config.toml
num_hidden_layers = 16
num_attention_heads = 4
hidden_act = "swiglu"
parallel_block = false
init_std_down = 0.0
optimizer = "adamw"
dataset = "wikipedia_en"
Each number is 500 + 25 x the weight over the matrix's rms, rounded and kept within 0 to 999. Layers, rows and columns count from 0. Numbers have three digits each.

# layer 4 MLP down (transposed), 704x256, rms 0.069, rows 383-390, columns 0-127
464533490471498532537552556509503440507484541486501505519513507534452511442491525492522530469523505491502519535499525507496508520490467464463503476524499547537538508487510492462505455535493452455483522487477457504498476523493508530508423490498508489468540408518517519494494466515464497497489478454452530526518488507506523488513497471542522510487478429515518513465491510532451483552502
497482467531527489493494490501506483444499492462483498500484475525501516514448476504489493508494486488492494502500506543473536492500487488509527495510477492500489514463521557495526482518454527474531494521482512513502481519504500486510486455490506502462516477472469504517519513473504502515490527498540493539512494475534487450480489510503491525465476464509496481490496489512483509538508
480511499488479521467525495475542518484432486499452493450503488495493520544486519503529487495553504532544445487510509518476515530498478525467493517500508471506514498527468494530525502501493518524524479455479472465489515449482496506494514569524506519497467505514490476511535526489496484508504510484472527463492523518527520458503472503507505464536512492461500467503524472534501488461501
456545468440518488520519503506520519521500505505487544486525490503510528518474517512518426475536489434509502515494507500463465486484506469488479452535500498481490517507498544455515492499528427507582526479546474506494496517466499534493485493473495484476545490511501545505475521485474520440537503459492516531462488486525515486499498502522522535549447450511494502527513516463470492490494
503584528520494491477499475500498533520498531498496504516473462518506447452487498520518536533486468497472488476499493528443536507533479514484480506471524517518487505497530501513532490504461514458475502514463498498480500512495510448482452566460483554480516507518493511474445463548490504514507529461525487492487452493508555487515513509516458499449459484528503476525499524526482495506487
480532484465496507532494534485494473507530520484521478526480515487485495511488538504490508482455482517523516510490519467484511512479492501488539483504493504500522497477519515537495487487505544513519482457504513480494470520516501492487480463502467491491507502512492517478512519502472518507531513508517485506505485453522498454520475539505506516493447506487499468485488474539503472516460
509507494512506439508522505486482532457462453471525510488515501529465528503520494487501474521495538497501476445509510520505508550476497531488543507481492528485500514488515460519486534504509509504524545511511465486484509521539535465498464514526482506489503486514474539516487476511461508507462508487584481504515549461508500514460484472506512523545464502501468507509460525468525526514493
485497482477537532514540468485513528496499509515513528518508504501516493509536502513483464506481471490482515474523506467472466500503468463455512521501489495496494505485499454530498488497537461557500482536532540500539506516525490522539474435518486506510482501493531482506467472469500490490449498523463462479485482487537475504479509479526511514499479491543524483498511479528481554485504
# layer 4 MLP gate, 704x256, rms 0.0799, rows 384-390, columns 0-127
495533498517489508522468532514478477478486479499482495474477490522503524508496519490495483505504491490496507497504499475519478533495494511521536535494509516518501494504515548463492484496524511537496481482504473479480484504523464506519509475512506522470458523531488514517521507514529526517481462505520506489502485490479526510516520465491486525472499525522535475450496499490488520550521
454524493547521554538490460503497446445507503487473498494490494475483501521503506490542528530527509496457464473518516448512483465500486469499490484528517477513507471532480483515479484523477510512472481530536486471520534506529503522489484487492492531513488561523444545482492554456518501524502487471547481521490524517510505505528495498493487533516493517487529461498470483521488459521464
484502528511558492477496464444499457505545557533528472545471543513514540474531503515474491472488529501475489493483498492476511493509422463488516556528486515557459473515481490474539544511481504471512489539475448494476501489493507523525552515484511501483492524539506522514467505500515524489538526496497479491492474507488484507492521494497503506505484526545495509505502446505526524484486
514493455547515504489516515497468487503515490532491536530491492480519523471466479507486482478447488534482502509459511512539506519463482508518480511497482525443515468453495469526487520489434559483537506492513503512511525454529471503512473472472509515518514546513535524496498515472486482517462528540492455506481504482510504532482464470447516487496521475511468453496474496452482460569501
483507504513487498490504516509521466503493509498498514491533495507476475514490503493518530499483533519489477504500511475497521527505510502506562510509498529472488484512535484524452514500481543503517506499482498460462490512501522507487520505519489506513552471519504493519484513487489536524527503517458512512487493496485529478518452519515511486497487474522517495506468512525497499511476
460505540520474518457511508518479470470502534509544539507493513505466483517464499520485518488486513545462492515514482541484481468523472458506478534543546504518505498480555488518499501510521511543493495543518486446431520497459498478535488493515536506547503513500520492478492489473527477485524479484532510500487476490486534504526533519504499478503528496538476473479524459492501466525494
475511487447465485490461538489497426490527494498491490519512496510506508495491496459502508477488495479521486463510496459487508500458514482478475509509515481508461495497484468528483508521476500458476490550471561498506494450531481539491531437506468496505488513530532507546512480488523454507504516535504487508485521502489477482507450486499484485481482547512506532481519478506489514467520
# layer 4 MLP up, 704x256, rms 0.078, rows 384-390, columns 0-127
467505489473488507501523480515500530509471496501489504506508531540500488511488486525499507444508511531499485523553510516507520553495491545507471472485514509487539519489483490466503481486516545470516485506499471498505478532499507500516487475493516503510517471505473505581518477478485504491484509502525520506569474469507487502493518518505474463506481499483508490486501511518489501514507
472501530471486468491518509518505532550490528454513518470492514496485501523473484474520541509490529506537531458520532497502547497532529492504497450508490466480513506543532504474529505539457473466553514517541510506508517522484510478516519501531493556512508542497492510539486504491489506500524513514493489478535488477438517517511520526484500516489517506516486513478536489517483492497517
489509485496528516489501474448490528524537496471516465493501550545522511460461521538463456463505505476529532462501505450476516526485536504496468487551488439491491497497470505467539474501499452521567541537497498507454471492510493505511523522487487492454473498500527519523462509539496511499513488536516508494466469497518502462506481499518489539556471507492487501545490513488496459493493
485514495524538522517508490502525492472544527523477488511490475481545504440542461528496503501493487479489502541477485516484494473528490503469501503514522465549543469558505531525516473494518482520501494549508478541510482466496469502505509520514469502479506503515494482527529449587485475484522537507537516515508478511521541474492510489538522478546512491518509505529514544498494506501530
495507481506537487560506520503494490549484523481493455492504505489491475518484495490520482457487519494490474458498502528445463505458492500479478473465519511480506468503517539498528496510512497474498465500484498507469497475507497517512525508495494498506512472493470529475477478510520493480500471479509497487465468511530516504507504508478524513450517490506532514485510485519522496511490
469496484518510501531470511488564521495510513499465502498497484499542555518530538465496521518535506488510536503518500499509527512498532546520500474508482474482508501482494500534503501486488508489525521522513476496483490507499498470515503468462442501416504524496447526483533506541477498519511494506530497460487515504531509466477540510470545442518483475534527510518489476521472518511548
517485540506507536526460496499505508463506537505528508499516483490508539466450465479470512496528455471501485495517541491511477519477483493464477506502468496488489479498498505529521515517499487542499503546514512489468491472521468458550455518532505535481517499470513519481483516460514499483503494511476471487481461523496495493492501503485467512483498463536497467560541508483506507499519